config.yaml
n_kv_head: 9
norm_place: "pre"
init_std_qkv: 0.0589
lr_head: 0.002
seq_len: 512
Each number is 500 + 40 x the weight over its row's rms, rounded and kept within 0 to 999. Layers, rows and columns count from 0. Numbers have three digits each. The size before them is the row's rms in percent of the matrix's.

# layer 6 MLP down (transposed), 512x192, rms 0.0723, rows 23-66, columns 144-191
090:508572455438406547423443479488536535499527511497534526487559524483489463552519533463539443539573475524494528453513507454464592563523471557497538
097:524463458479447516486532518511517461485488427501487428483493531476500576538538456537510447464420518437449494469515546493525532430525537508470488
096:497569528485488531475482493496433522499472613478521487494524528529484545502445531502473444468523478551510466476500465478511537492465481522473463
106:539498543490430543544491509494533522514554536538417454471501547477482461441503513490529437508477504526559544445482520419501547563525504496493500
100:543498531535518448564497433510528565460514488526479485474515555438413447544560510500574488513520464481475514541488491492544513538468554461487584
107:503480528486538530534462507541464500490470524490477516564505466466414511510486530458508449499433526539568531520515531464504439437574455536532494
098:552482490564460471514473431480531515530466549503448493496517481484527590509473487417452511481545443514508577473519484547508551555503459479487514
117:502492502450497485593558505466535570514428434517533474471454491459488545473480616441513496498481491493478444489447553463464468498500510468462568
101:499495523577533553509507503554505509553532491486509471520532492563568510545519572493493487457460484496514475468467518460467501543471542439521522
105:518488528502515452479544529557521495497463456481418522475512503555491488506549476513467456530461529461390471482559488516491531425459532539556500
103:534468555413519421455542550446506595545464497537568449506490461513503513488517435552522480543494481522464520546438562572495540503481490456512549
099:485484520518487435532536514536510505466495474451442483458586496425551548464548490482423433464557464468529439570499475529508494453510521542541452
102:556469574478540535444468516481507502502491500523534547480481480510539479448485576493491493527462505405540511433457478478509486428503509500495465
089:517431445468453480436527470520475496520477576576420491443531415514568522505616528449453487487485554553520520511460495548522460523504565512497471
101:515540472471524524563485454552491470467555447462474474550397478588478456512492482542444535484495493545437557464543545420477528485515551502484473
102:449513501574515544570494473529554417472523514497454467442525467477520495557423530489488549489478472509532537540532478483453507540435497475510544
090:515449522530474466435545504411526516574449537476447427509586440510499510501502462527470546428436490504501523525533445598494547473508511492450541
101:541545514510525560517519506492540543404554425440521500486553508517477469533528466507505539522494544576473425484451448480429524493523554478468489
093:511520452508515525487510466450501498574514524450551517443476437537509478449553440415481521471484528505468602423464458544507528475480496573501524
092:476489467475526444530442396524491476552445494474431542472398434458446516420519552528577599437516514470438460541511501534492509509515455546483511
110:482538517458564456505449434479480580428510517536497461517501492484517510524485503500511591491489544507518486498522497529514440525464503485517438
111:507516462557546471479461418407474466499493570546434449528517505502574525452452553483503504548522494496575485533495462502537526531569529507448539
099:573516497508532516477503532533432469539469485510491482539537457450463494539562479533526502494455510572487448469539499501484542448471512552465482
099:479567539573526445469490536472563514479533522502511497538511501423491521493523512489473491547383483518513514493507598422440555458539570511449566
096:422501550528482457497496476520461455470472586443523446489523596475539467524405531479463538517498492448515515537490529489474410446437445505508399
092:479427512511505488542519501509478557567519571552520500518491480535483538492442516500541549504566444479592510487506489439631510485496484514478514
110:497466549454539481533520503454503480494473512446453466503466419466492557503465450483545491495462464434487450505572481545447481542533502520493442
090:561514524523412529552504522493459561448512516424574536454600478543507509495522540465495480441506516521412457412458543498558436416489583562421527
098:413433535522448482474537503548513512447531542502534522486507517513552473550525457471466533535520434507520522450509488546462421451461500600486501
092:502486501523555542500541471479540467525468508499494460451533471545502477437587453399471481471497530501420402474473495501529493451504499512506516
100:548551439461463518468532531451587547481467479502492545442479528493523535470528454535448504557513467542465411517492460561469585462561464500463500
105:519470564491473486527487472464474502475536490544560549522515509467545401514614487514496518515490438497496528472488451510530518425495527492560506
090:469467456412532541554555478490578563549498551569485507488550542526477597485558507502452510572524468497515503460489494484557541490423535586460513
101:497520545458472551488453420528471479539460424499462471507515490470522562502497486570456432586584525447480490475518510517590491498511531485495458
092:541580471433497505581473459528581437506514514506447450463531479451535512522479411459569490579442505457499467443563444502529465583465559485511556
102:524566461469531526501517549463492563515564497440495502524491474450497504493445487525504445454492505491481499499466506547521491478514501499481460
095:519521425485555510458523483428436513473506488402484521506616569534512468465473445473514493476515453479481515458439590421526393514523476481547529
094:568547502543538561488485504474493465527550500420495484553627497555508458487473501483488474490514481492565520492484526461500507501548503402535547
103:505457512605499473442497575482557436523532439541441456483424544437471514551459485478463461510553444518522463524535465449470561487471527514498553
096:444545435538492485456545507560489438481457494442399507546502458501497564465502501487473527421544508545537536547511442442523522527540513584522478
093:491475480531470497557509439540466485404471543456494484512465496579498418506527551533563503510564417496502535503523476428504439439532539523492503
095:492465540511491543565495467454515483443524539525522547527468455500408506542553536404476505536472449459507491513498515517553457513501425548552533
087:473477499537522501497525496514402487492512467435515481502484522503533469493497573509546538436449491547531473497502486619515527435485503455405472
093:511527512474521525545455487532535522507568514494486422525480454572494553496520549482515476476472537432531534467480483535558549500547479453573519
# layer 6 MLP gate, 512x192, rms 0.0823, rows 24-67, columns 144-191
094:524590568533516458561452497454478563530540434555494513485491522548521427496575550462526509518465501504399462511444503465502492526527480460478473
098:535449527511509469554472524495449454441593534513496487501500518505447469544530476468496481520590435521524519534507488494549511545543509481513505
103:617539469474555511470512597500578530481504517424468494435403473505407481509444512492530529464498458526552479431568519500471480475523534415554518
108:485575481500505513545560456537463588524514512515451527494483470518521543448546515533515531519426506511443498530472495490409539550462524540499528
102:456531498491438537421511480506453384458465520523455453517474481475468517495492435443468512418479588488430445508522456512541540555499503512486518
107:494494496552536536488497507568482532483503428546476491458500519441602485529518524509563545491440472498452514547581389508491583573534534509549537
116:466548524516566544419468530482548543589496520483537521528533576469514487522422466506497450533492448505501553485472535485514493425553518531555517
105:458561525453519534517517470564523392521472492533495485532487542473511419468510512530535499448488551484587504486502431471533474481524507496505483
112:477449543479514456528521479448511523472497495508528470576467505546480417506563541505454522494496409523547460609474466541509445508470515480557449
100:498486494482491546477465519456457428571507491474526469504462502487507515453444486516509493483516567586597543480503552442520512506406474533444487
095:510512559462501521446473483549497445521442541548488514463459556490516516462508500470510456470515487579520537509460468475440499542492534449446493
101:562481449472499497544426447479477507430494490464499541507490520538483474480526513521447449464507463586518477417509511481498571555545451501526456
105:467487474494517472460519465476530480535489433538539491552515492502496505537415497460493461555453516497520462507487541550480557394504458470503528
106:519492476533531497469558489518449496527475458462525512423537485634499469517445498499478474454432530476483520494524551454494482503567516523556452
106:515444535498555528503527459434519490532504536498498492565495536486436523458469548521498513457476447502521449526484526490473498514433545490497532
088:501509560460444545528458533477421460471583457593523452576506575487496478437459488505453477550576446540529473437476513444488510501587522502587512
097:458534478576494535507462482437540477483460447446474510478509480491499509540478484444439510484558512489571518518498424455494475529523468487463590
110:462473510516490469516509491541555534512564461450402496530466427482476434537551432465496485597448500550486473510503510437499498589536535494540506
093:482520492565495483458478446496548464468536463505426530480426508532533467544531503549455478496500511478561515432517508463520527481513459494580522
104:543444514550442503528449522542582468522502545543473560478551462512450539519490467516446546527520483477514457510543500433512434460483508481502491
111:584430571479556466517415500497523506397466471492467472521437535553513515506510499486529477520496518491450453471463487605477516475498536459508490
095:519488495478437507503487427474537491491478479471579454537469517505542536466476471539558507468575482416514480542501507539512524550483529551557484
095:546529461452529445470480549453541541460496533465458479496518464475566498559529536529469511493473466500454485473537457549509533508485540553510460
094:569503513547548428453489596537466504508498508455521485564494517461484490576568472403508470442547520514538463499510483603497527483501489558453502
096:492526421513540485492453497483461504547463519564546545480519523528467551439408542524540411550523581459490448440544557545555584538551491509519507
107:457524497519537473484565499551514480568553413465506452470574505511512488529500506547468468515498521505524539486464479483499451540446539464530458
089:540485525456421541543454523590487499455457512467499519503534464501440539513501537472518473483481539451497478465489546426558462450495478580406503
091:577556502468541572459503552533421559477595458482569428483508607497541507491511537486497522486494444517534511480458534500461510558481493471535377
092:499541434463469499518482439486599538486543513577423518448550430492565461451474429470527493528496464527483466479569548561457480547487480522525492
104:531459494430562448509584549471538461436514482525509474449477521501479551531537467423480521495478459538458420507536500492518556504436486552492519
115:478480434513474499468415492488504511524421543572439430546528490471538507495365463486498498520493462485565467508514492489481492496521529435514499
087:483503468521525503550482536591474551531506498463537467505427484587405457485464512474501544492502444459486496469422496469459471477520443559529428
107:505470541502515447475484465519542464522543508529482526546483419525548479486504505534473408472545497465498471509511491479469532503446386487557519
094:573434442500524553472521604480431577535491530561500529583513541403489469469445543507415489461497589484459517519499503505493557467525532497546510
095:452561562498499475510426464489488509497539524516485458552520476501519518459494543544564505543479519430518517559501466467552428473542520482506498
097:424542526536523511530435543449481498447426504561533474517471581507490542496554462504419524460536487553548588447526549469513473500494531534540555
092:472460532464493523547548464445502539518528452530455478564434535526468450550489500552535510459524416419457487584476558514550447460558463513498492
103:529495438503525575520442564500529516501455484552487491460496456520542526430413548503543593537484521548492537540506492528486482509490533463565487
110:425500442493539505521456503513535503545409477467545510412492529446440453445512500479552469519482476477428455498561503498526485507531548554407463
092:440568466465496529425509535454479520527449538537463544508492466449486520504503506528495489557513594557557461530554475547508519541532524519536453
096:527543489531464510497513532502434471503481403513493514525590559494477487565487542509529539536492472490574472528512530548568525472505548462419521
098:466473435486452537544528511512491522467428479468468555507557560496477426499508568509518478485532509423511516517481435395511481539476455574517522
091:465452510507500537532492508471454502495498533501511532581545495549482494516465482510439522514498463475471530499536475526523535517467572503427497
110:582544503534509565463421518492478525521419542457487559553560499497488446508475519521511422492500539487516470470472448551566540506558483507562522
# layer 6 MLP up, 512x192, rms 0.0867, rows 24-67, columns 144-191
099:440480558520450542492461453483468489467482501474520489523465586469526450500435415541500467521513462515566535490444534432519445481522532503456506
098:528537430515493496504445557521554503487453458546517532482479469440511567487544506540545466494493529524439547490504531535530485406506533527498495
094:482557555475523498466607572504544541522530474478507412456472409473475483497513514515554469542488487535454457399453470473482543579528485456530436
108:569582512549513459530494537476494559544462508485525530467447530573565515486533522524517476463468505486563527633543517482512555526495446609507424
108:504521469503484521542507484517450437466482496434473497531495467562469622474474460463450526498436611524471428532504539520542533475414514503500518
107:465451522582475484443556554474512512470519585554497591569515530497409438476509440462485516502547542525527453544419496544504451511511492549468540
109:515496524508453501508567522437471533434533470534451503514582536465473454473527488539472513540493559493507479471530490467448486501472499534434547
100:463539506517430426536495490476475475438415490493496480504483465517444495485549489511508469593538541554493524522462504551485525446464425537517521
112:505601533465541558487498557532458474455529531456480482483458507519441510492521481483474498543548500472552459493527513490444477464474564554483517
097:553493504500477535559463449508505446495474432433488526498520519477438523485491558557500479480542485491506476462504544551529444486577522501563571
096:533488517497493477476535573440480541520604550493491476499557537510533472502526441549410579441432508517450532511500501538486515556514498483459494
102:512512462458463579494484472511526505483539545492617520481437480541468521435498514533493440440503460512555533502515557448507471501455509513490537
096:493607559532537548497490515535538501530543462521556496491493488534514489497424476511536479488435495509499474466429477464550554472548473487498509
100:478534542522525538523508420509556512526486478521524495473435555524532513472462496549495518502514573481525506521433519505493460473529445435547525
110:449463583466521513544538550503543480557453522551546544483528488580464415465501609504472462547504526518534506551524534508438494479500549524542500
094:484536551533461486528490460541482539489511539594473468474549464495475525461482444537496529522532489451520493505595525508506479508525550459407490
103:482473534601494523494466489475470480486517505462458517457526494517468614476474460411473479493517582521577469458489471446427488493540567462464540
101:523522534502483468470505503484587463474512472518501537456497555492572553468500549484425519450451516470528522516525600480516467446471517479428497
088:496515482468481522494541492465505482518505545582500533478463454456525550581493549532457454498513543530593552447449411541500537506487549515512552
108:534479526503463533521411436499568528486471426525539521420519470450477513535483500573514517526533438562444590479399489538488501487596493591513535
119:450527439470500442441561452502437561524527485440515463524410501502474534439495536549506531519469565500531476515461526496483474529546510517526491
098:504431468476464499494501462454511528472448526481488475393479514535533509448521485470548455498487479486495478492435445500503482515446469500487449
097:556517517418417448462463572519452559469432463485583484488514474461503473481510528426527488416574531479504439554496451542504478459515482553526525
092:574480459528471491540545470534503568507446454521497555455516501557514541525524537533440516455498471475442568517464477486480532562519461500470550
095:529512530444484499453442513489532425464529423475481547498501508482534498507439541472510566461493526427451509490534562513431525545480515555476520
108:523453541443540455541573525528458591422512527524458494513501458535525558530611577518566466531526439561536461550555479476519463518489488469556502
087:483481484452541460460470489492528488554492500535396372522454491459440545509463525512573425487513568435540483497488497408470424457482517519513524
102:504524445518517454411534478455525523470470433538501574464440442470464564476439464509527509346504481493495506522484500520456517517506536461461459
084:519491525443499429511482518465476503468542511453438582482513467577467490513527562477583519509505572482564536517539470506483455474552446481514548
104:486516530553505581445548505534407528466505537460521496477614536499441456562510556460565481506518453515492504540474493479480520631497536498468553
100:567534543430531482518535479456545563496566507470558452479408495491500498412522569502574500472531502479420516508492506520487499446478458489534384
090:500456429512537504539442554572458509451586513565505478558581452516505553481515455470468572514508539489477501535488557510438480511544541491561521
098:518461424421507479476447532517523506468492492469442497499521467517535520489569533503578442456553511482546497522550454520511523461555455517555463
094:497497564505484567433486517509498491444500447534471526527469510557486466531470499555468487487508495447491455456485556517565517567488490489476486
098:496486504538494528466530506454443514509444506494549492476534470522526548509555459482492464536467537509554534491437469549566540511503505425499423
092:437548479479515532459463470536557489450481427530499524434504386512529496578411499571558520514522498556441466504485469466449557448546503470445451
100:546495481495504469493531565480505498517539519514539440504495503489517523486556485559460441409526490533459489496499535452444493524453501516394481
105:480533481452545450484512487506482525567566516545511521527464454444509448444586493561501514429439544539501460482458489424494491487485476530421525
103:516448535471481517417452487544508512532539517537562490501564444556493519527515528502480518433511457446498498447566520520547515459451438567499473
095:452513507454492528486464510504550474485529496424568475466510452542556587483437574521440460472592566517511462582429539489538493513491503480529470
091:537496457478518486469548482425530499447435476569460528488519498475441458454435462514508504546509458572551504467474516530433471451528478533529535
101:557463495580585563478438496552604470513470479510561482536505578478494544457471525477491485449517561504512546497451482519466525443440488491512511
090:487494530510511540444538508450540528552530592519552538648516482476492515597597458475462530502485448456550496507491451520428427466541459485439500
103:534504539588514489464529553513476468518494530495537549508479566522442578498476500508457533492535467454493485479554496577557476553524460467436484